Weights of a small GPT-style language model, trained from scratch on English Wikipedia.
Size: 26 layers, 2 heads of 64 (1 for keys and values), MLP 640 squared ReLU, vocabulary 3455, 8.04M parameters.
Architecture: RMSNorm before each block, rotary positions, no biases in attention or MLP, untied embeddings, normalized queries and keys, capped logits.
Training: a variant of Adam for these matrices, 350M tokens, 5338 steps.
Each number is 128 + 32 x the weight over its row's rms, rounded and kept within 0 to 255. Layers, rows and columns count from 0. The size above them is the row's rms in percent of the matrix's.

# layer 9 attention key, 64x160, rms 0.121, rows 57-63, columns 80-159
size [ 92  88  79  74  88  87  91]
[[111 123 174 100 163 116  92  53  88 111 165  92 103 119 121 112 152 120 112  94 133  65  92 176 128 164  65 100 157 178 121 170 118 103 156 132 169 113 109 153 117 129 141 115 165 110 162  66 131 155  84 110 141  78 118 144 144  98 105 109 170  93 198 108 161 109 119 163 121  85 117 172 152 129 144 145 130 141 127  89]
 [175 142 115 169 116 185 126 136 175 126 149 181 132 129  97 175 145 136 137 119  95 132 133 116  78 126 111 105 121 153 159 122 162 154  71 144 143 101 160 141 134  57 184 117 155 153  70 118 148 111 169 141 100 132 155 142 119 177  98  59 111 182 100 165 157 148 124 116 196 180  86 133 125 101  92  40 153 112 139 145]
 [109 113  86 125 201 136 160 103 130 119 136 136 210 165 129 122 117  97 106 169 142 102  79 108 148  55 151 153 118 119 125  84 128 107 142  99 183 114 111  85 161 180 185  76 115 124 132 132 133 118 123 118 135 153  95 175 156  73 170 181 164 121 108 113 114 106  24 143 138 176 163 113  94 125 130  89 143 127 101 146]
 [ 92 123 126 136 100 149  81  92  86 134 175 101 138  69 113 112  98 114 203 120 174 145 155  86 144 109  73 120 120 139 127 160 172 109 128 134 119 109 140 134 123 100  74 119 133 139 119  61 118 108 138 110 171  91 156  91  80 127 145  74 145 149 135 149 154  87 196 171  91 155 123 106 118 155 109  99 139  53 107  70]
 [104 145 177 145 143 194  93 114 126  98 197 124  85 143 131 117 203 150 108  86 102 128 127 191  92 136  89 102 140 109 110 146 110 123 106 101 166  74 126 157  88 120 123 101 185 161 131 146 167 131 197 150 103 102 121 163 111 122 102  79 113 105 128  98 107  62 103 121 139  77  79 161 133 158  93 179 103 139 119  84]
 [129 106  81 115  69 106 167  95  78 126 152  97 126 138 144 120  97 137 139 193 122 124 122 144 184 126  95 170 188 186  88 145 146 171 144 165 140  82 136 155 178 175  88 104  67 129 130  64 162  91  91  78 146 138 198  93 192 125 172 164 134  91 131 165 143 124 103 138 106 177 164 131 132 106 150  94 162 113 141 128]
 [171 149 131 114 184 184  95  79 145 130 115 136 137 125  76 147 166  98 107 137 134  86  51 135 104 160 132 168 109 124 126 195 161  89 116 100 130  94 134 114  97  84 217 145 118 131  84 155 143 159 136 132 123 121 150 140 116 100 137  70 113 114 117 130 141 103  31 139 119 138 135 105 157 102  99  68 111 114 144 161]]
# layer 9 attention query, 128x160, rms 0.127, rows 58-63,122-127, columns 80-159
size [100 104  98  80  81  97  82  74  71  85  86  94]
[[127 137 193 114 151 134 157 140 185 123 165 166  85 104 111 191 149 157 103 139 122 162 147 165 103 149 126 160 188 140  87 144 113 196  98  73 146 114 162  97 143 102  83 161 126  96 145 134  72 137 140 156 103 105 124 140  89 152  92  57 145 178 137 157 133  91 149  89 128 186 105 166 155 115  70  78 106 165 164 123]
 [111 118 124 109 191 136  62 130 124  73 122 144 214 129  87 110  85 115 111  45 128  95  77 119 119 118  97 164 106  40 143 164 150  95  99 158 126 138 138 113 141 115 127 118 163 132 113 147 104 119 135 140 105 161  81 131 133 169 188 119 134 162 124 115  43 118 134 167 164 100  73  95 117 113 117 118 119  69 112 103]
 [131 193 113 100 134 150 188 156 111 126 113 122  17 114 155 165 133 119 167 184 166 146 169 133 143 144 165 115 106 163 138 142 115 117 141  90 145 141  97 142 167 165 103 105  82 109 166 141 107 109 159  88 207 109  94 103 149  69  94 143 156 113 123 165 183 125 130 149 119  92 159 132 140 148 108 105 145 136 119 123]
 [134  97 185 150 147 158 126 102 137  67 175 110 139 131 118 110 171  95 108 172 143  86 101 136 117  95  74 146 128  92  95 134 101 165 108 128 159  97 153  77  59  93 107 109 125 197  89 141 144 141 121 133  98  73 108 155 198 104  87 100 177 140 100 131 108  96 110  96 146 115  87 140 143 133 151 122 155  89 118  79]
 [138 147  70  82  98 115 143 154 138 178 119 156 136 156 153 127 114 103 147 135 125 161 150 152 144 152 168 158 138 183 159 148 141  58 225 149 110 131  82 149 164 120 101 147  98 149 175 106 151  99 136 167 122 105  87 144  89 167 175 143  48 136 155 162 218 142 110 151 112 111 123 137 109 116 111 172  83 127 163  80]
 [ 84 125 194 172 130 111  82 122 184 124 142 135 182  96 133 135 105 105 136  70 152  94 112 143 124 140 114 124 151  80 134 136  84 185 166 119  85 145 156 139 129 119 185 110 188 120 141 137  91 139 119 145 110 119 110 114 130 182 136  89 169 136  87 154  13 142  75 116 129 133 134 100 140 137 138  40 127  73 159 149]
 [125 155 163  38 138 150 102 201 130 110 160 145  72 132 157 152 150 140 125 135 133 102  31 168 114 157 141 121 109 185 185 139 137 136 131 101 106 120 109 102 165 148 166 181 130  88 102 101  93 121  95  93 116 136  32 119 165 126 117 121 109 115 114 123  90 169 131  86  96  77 113 122 147 130 139 184 110 110 117 111]
 [121 122 122 165 148 139 109 132  67 171 139  91 149 137  78  89 122 120 132  90 117  89 186 140  82 178 119 121 110  84 114 194  51 115  74 185 131 106 139 156 133 136  87 144 144 122 139  96  99 124 170  98 134  64 136 162 181 158 144 106 113  73 106 125 139 100 140  57  84  61 130  76  50  92 101 170 127 159 141 131]
 [106 157 112  88 150 171 138 139 232 116 110 139 116 134 171 129 166 149 113 148 105 140 127 121 179 133 143 194 135 160 130 133  86 141 181 113 102 156 161 110 112 147 148 160 149 127 173 179 138 124 164 107 183 127 120 118 114 149  63 161 123 119 173  80  99  80 105 130 140 182 102 165 190 134 142 128 144 136 142 162]
 [111 139 109 172 119 169 166 122  95  72 143 106  72 134 144 124 196  69 108 137 142 126 119 106  60 137  98  80 103 149 153 138 197 104 111 160 103 101 132 175 100 164 146  94 109 124 112  90 149 108  55 141 127  81 146 123 129 135 125  58  72 161 151  69 101 113 169 119 115  91 128 131 128 116 107 170  77 113 111  80]
 [137 105 160  98  97 102  87  98 118 119 117 112 121 137 164 130 111 218 145 129  88 103 147 154 190 116 149 180 172  99  93 104  34 134 230 111 127 131 157  75  84 122  87 126 152 122 186 137 159  98 177 121 140 132 122 135 118 131 135 138 158 110 129 137 160 110  84 156 140 132 160 127 128 132 149  96 158 157 101 133]
 [127 136 130  94  76  80 100 141 123  98 191 173 159 108 123 122 136 136 145 109 128  49 145 210 126  77 136 118 109 123 175 124 169 122 143 174 132  99 145 141  56 132  85 171 119  92 146 149 211 181 118 130 126 149 127 182 131 136 123  96 130 102  75 147  91 133 105  70  96  86 105  88  95 169 139 161 124 119 135 102]]
# layer 9 attention value, 64x160, rms 0.0895, rows 0-6, columns 80-159
size [111 109 110 102 107  87  93]
[[ 98  85 110 134 106 145 125 180 134 155 127 127 167 135  50 145 128 117 125 142 183 142  96  83 118 130 135  81 141  69 149 106 141 160  65 134 144 132  68 125 116  83 182 122 148 106 153  87 127 112 118 157 106 189 114 134 135 116 122 139  75  48  86  79 128 152 111 121 168 148 113 167 127 149 192 104  86 178 132 135]
 [ 81 159 125 141 111 135 116 111 144 128  94 121 101 145 169 143 175 212 141  89 146 200  65 140 118 108  97 194 104 159 139 134 112 171 146 126 110 166 154 141 138 125 109 138 131 117  68 120 129 115 133  80 115 101 113 125 119 182 140 139 101  24 129 146 136 172 124 144  96 148 150  67 160 105 132 147 158  85 195  79]
 [134 146 125 186 136 114  94 118 129 164 135 117  89 119  85 117  79 134 120 100 134 159 148 124 130 137 140  99 102 178 182 196 136 147 127 133 147 100 117 148  64 155 169 131 107 100 114 102 164 151 141 200 126 128 142 126 129 147 155 116 138  86 117  40 173 157 143 163 139 133 126 166  79  85  91 122 160 105 132 124]
 [118 125 114 195 140 101 152 107 122 152  85 116  96 144  66 143 173 142 154 131 150 168 102 132 133 144 136 143 157 111 113 112  93 167 124 123 118 138 155 107  96 104  93 107 150 147 177 128 132 116 160 139 122 127 160 135 106 198 136 165 125  86 138 200   0 107 125  75 104 178 174  76 126  73 153 157  92 131 130 135]
 [105 105 103  87 155 138 111  86 161 148 132 128 130 108 122 147  89 120 125 137  77  97 168 127  93 131 123 156 138 129 131 145 109 159 161 111 135 154 175 147 162 139 131 139 110 119 135 165 133 144 107  66 110 123  99 142 150  99 136  55 152 119 144 143 106 150 127 101  58  71 160  63 127 133 136 148 193  67 193 104]
 [209 153 126 137 189 166 120 168 172 126 106 160 124 151 123  92  79 117  96 151 127 140 151 131 140 151 154 139 102 114 141  46 126  99 121 109 135  68 112 114  79 125 135 141 140 163 106 146 138 145 122 140 145 155  99 118 166  97 139 136 152 146 111  89  92 186 138 149 157  42 102 123 115 146 142 128 120 194 171 153]
 [158 154 102 110 124 122  60 140  72 157  91 124 131 168 133  90 100 118 140 143 158 164 106  91 153 155 176 100  90 148 153 162 103  76  90 139 121  40  65 130  88 122 196 145 143 126 113  90 161 162 145 192 139 177 200 127 137 134 166 134 114 111 159 103 117 104 160 132 100 184 133 165 119  98 118 130 105 164  88 152]]
# layer 9 attention output (transposed), 128x160, rms 0.0997, rows 0-6,64-70, columns 80-159
size [103  99  88  96  97  83  83 118 109 125 103 112  93 111]
[[112 154 106 112  77  72 126 111 186  77  58 119 118 174 223 191  83 153 132 158 125 148 158 160 108 172 139 131  81 136 132 155 118 120 155  99 104  93 102 173 115 144 110 117 147 127 136 107 130 107 166 114 172 105 143  14 142 152 138 101 156 116 151  81 161 120 185 127 148 106 106 120 124  99  98 117  92 114 169 111]
 [126 110 171 131 120 158 104  86 112 109 169 117 151  72 134 116  89  73 151 104  97  65 161  97 119 147 118 155 121 104 100 152 108 126 143 133 137 123 111 106 122 143 128 143 146 119 142 145 144 134 113 134  95 131 113 174 109  98 140  94  58 156 148 129 123 112 121 125  89 108 136 163 157 146 185 158 130 141 132  99]
 [126  79 188 115 116 158 194 116 136  93 129 132 147 154 164 112 156 142 145 127 108 110 101  96 188 149 116 172 132 163 101  90 154 108 140 103  94 136 134 120 208 132  82 136 136 129 110  93  99 108 138 149 135 163 190 190 124 102 120  97 117  88 113 168  75 121  71 113 138 107 131  90 146 135 137 172 123 106 111 119]
 [124 149 157  97 104 205 103 146 119 132 191 130 140 149 152 144 102 103  98 147 167  51  83 118 123 122 172 143 111 150 170 173 152  80 118 162 119 100 108 108 142 154 116  99  91 118 125 126 142 136 113 111 140 104  68 168 154  86 153 163 172 185 130 108 158 195 123 181 128 104 115 177 113 168 172 131 137 111 176 144]
 [158  63 178 163 147 186 136 106  65  85 170 158 156  93  82 109 174 127 176 106 146 118 124  68 158 105  92 147 128 137 117 132 140 126 105 151 165 113 142  74 132 153 116 113 133 109 162 132 133  93 102 152 106 178 126 208 117 160 140 149  80 144 123 145  93  53 124  65 120 153 137  93 144 147 164 153  87 172  77 102]
 [ 49 177 108 168 158 127 169 118  87 143 101  86 100 153 146 157 131 144 105 155 164 144 127 143 188 168 107  58 123 114 115 178 150 139 138 118 114 149 102 163 157  93 142 133 125 142 127 122 114 118 145 133 101  30 159  55 106 161 131 110 131 134 152 130 183 113 149  57  76  89 103 177 137 124 104 108  72  86 134  92]
 [ 38 156 139 110  88 128 209 140 171 161 134 115 113 154 139 181 120 143  72 144 167 141 124 137  97 136 138 115 159 131  97  93 164 141 143  61  31 122  79  96 148 126 124 182 119 111 126 131  85 133 134 101 128 114 160  60 119 158 104 125 128 103  98 123 146 211 110 122 200  76 102 124 154 144  67  80 113  98 178 160]
 [135 133 103 143 150 137 180 164  76 172  35 184 118 143  79 118 164 114 151  97  76 151 136 127 104 162  93 139 103  92 111 100 135 177 151  64 175 118 127 158 133 132  97  98 130 131 142 130 132 109  51  67 148 120  97 115 136 101 164 116 140 107 144 132 150 152 111 141  90 104 107 165  94 150 100 188 115 142 101 162]
 [114 141 135 178 152  74 137 148  90 131  82 141 114 124 123 130 112 143 174 130 218  81 138 182 134 134 116 106 165 124 116 118 117 134 158 139 126 107 150  94  73 137 134 113 106  69  89 146 142  77 168 109 129 120  35 157 144 148 123 206 171 108 137  94 126 143 131  86 123 145 114 132 149  89 105 175 142 216  85 145]
 [ 91 111 183 188 188  92 165 144  82 126 147 117  90 135 149  90  99 109 139  75 183  66 160 145 144 135 125 140 171 172 114 174 117  56 114 106 134 118 108 174 150  92 150 125 138 123 100  89 125 108 179 119 109 188 147 166  91 134 137 122 153 147 145 113 142  73 121 121 143 172 134 161 100 107 136 208  90 132 122 155]
 [125 110 125  94 127 176 122 144  94 136 156 160 163 139  55 158 165 192 157 129 108 125 168 125 124  93 120 129  96 111 138 136 112 211 159  85 117 131 107 131 133 152  88 169  72 152 121 170 150 129 168 124 104 153 132 162 119 115 155 142 121 125  83  78  93 172 124 139 105 119 107 119 119 158 135 101 144 154 155 175]
 [100 114 162 168  94 162 142 125 115  79 205  88 150 152 107 149 133  71 100 117 141  82 111 114 120 177  98 110 146  98 125 101 164 101 104 127 107  80 144  56 120 155 161 152 108 140 122 132 141 110 115 144 113 131 112 145 134 134 125 135 130 160 134 110 135 130 147 103 144 153 153  98 188 123 192 116  88 130 106  82]
 [123 155  85 120  85 116 115 118 173 149 154 106 172 165 151 125  80  89  47 139 115 180 114  82 127  98 150 153 137 143 144 135 145 157 155 141 120 140 127 168 115 113 138 145 104 152 151 137 105 121  71 128 152  77 123 150 118  59 145 127 135 131 123 188 102 146  65 108 114  76 142 125 112 123  82  58 129  63 137 103]
 [ 74 122 125 132 169 105 154 130 130 168 145 149  71 122 165 162 129 139 138  77 162 141 161 106 129 118 133 128 149 189  99 165 140 141 147 103 156 149  67 135 134 112 113 133 150 125 153 117 148 105 177 102 127 177 167 125 102 119 138 158  91 122  87 125 140  85 104 126 133 147 161 180  94 155 105 150  95  96 127 137]]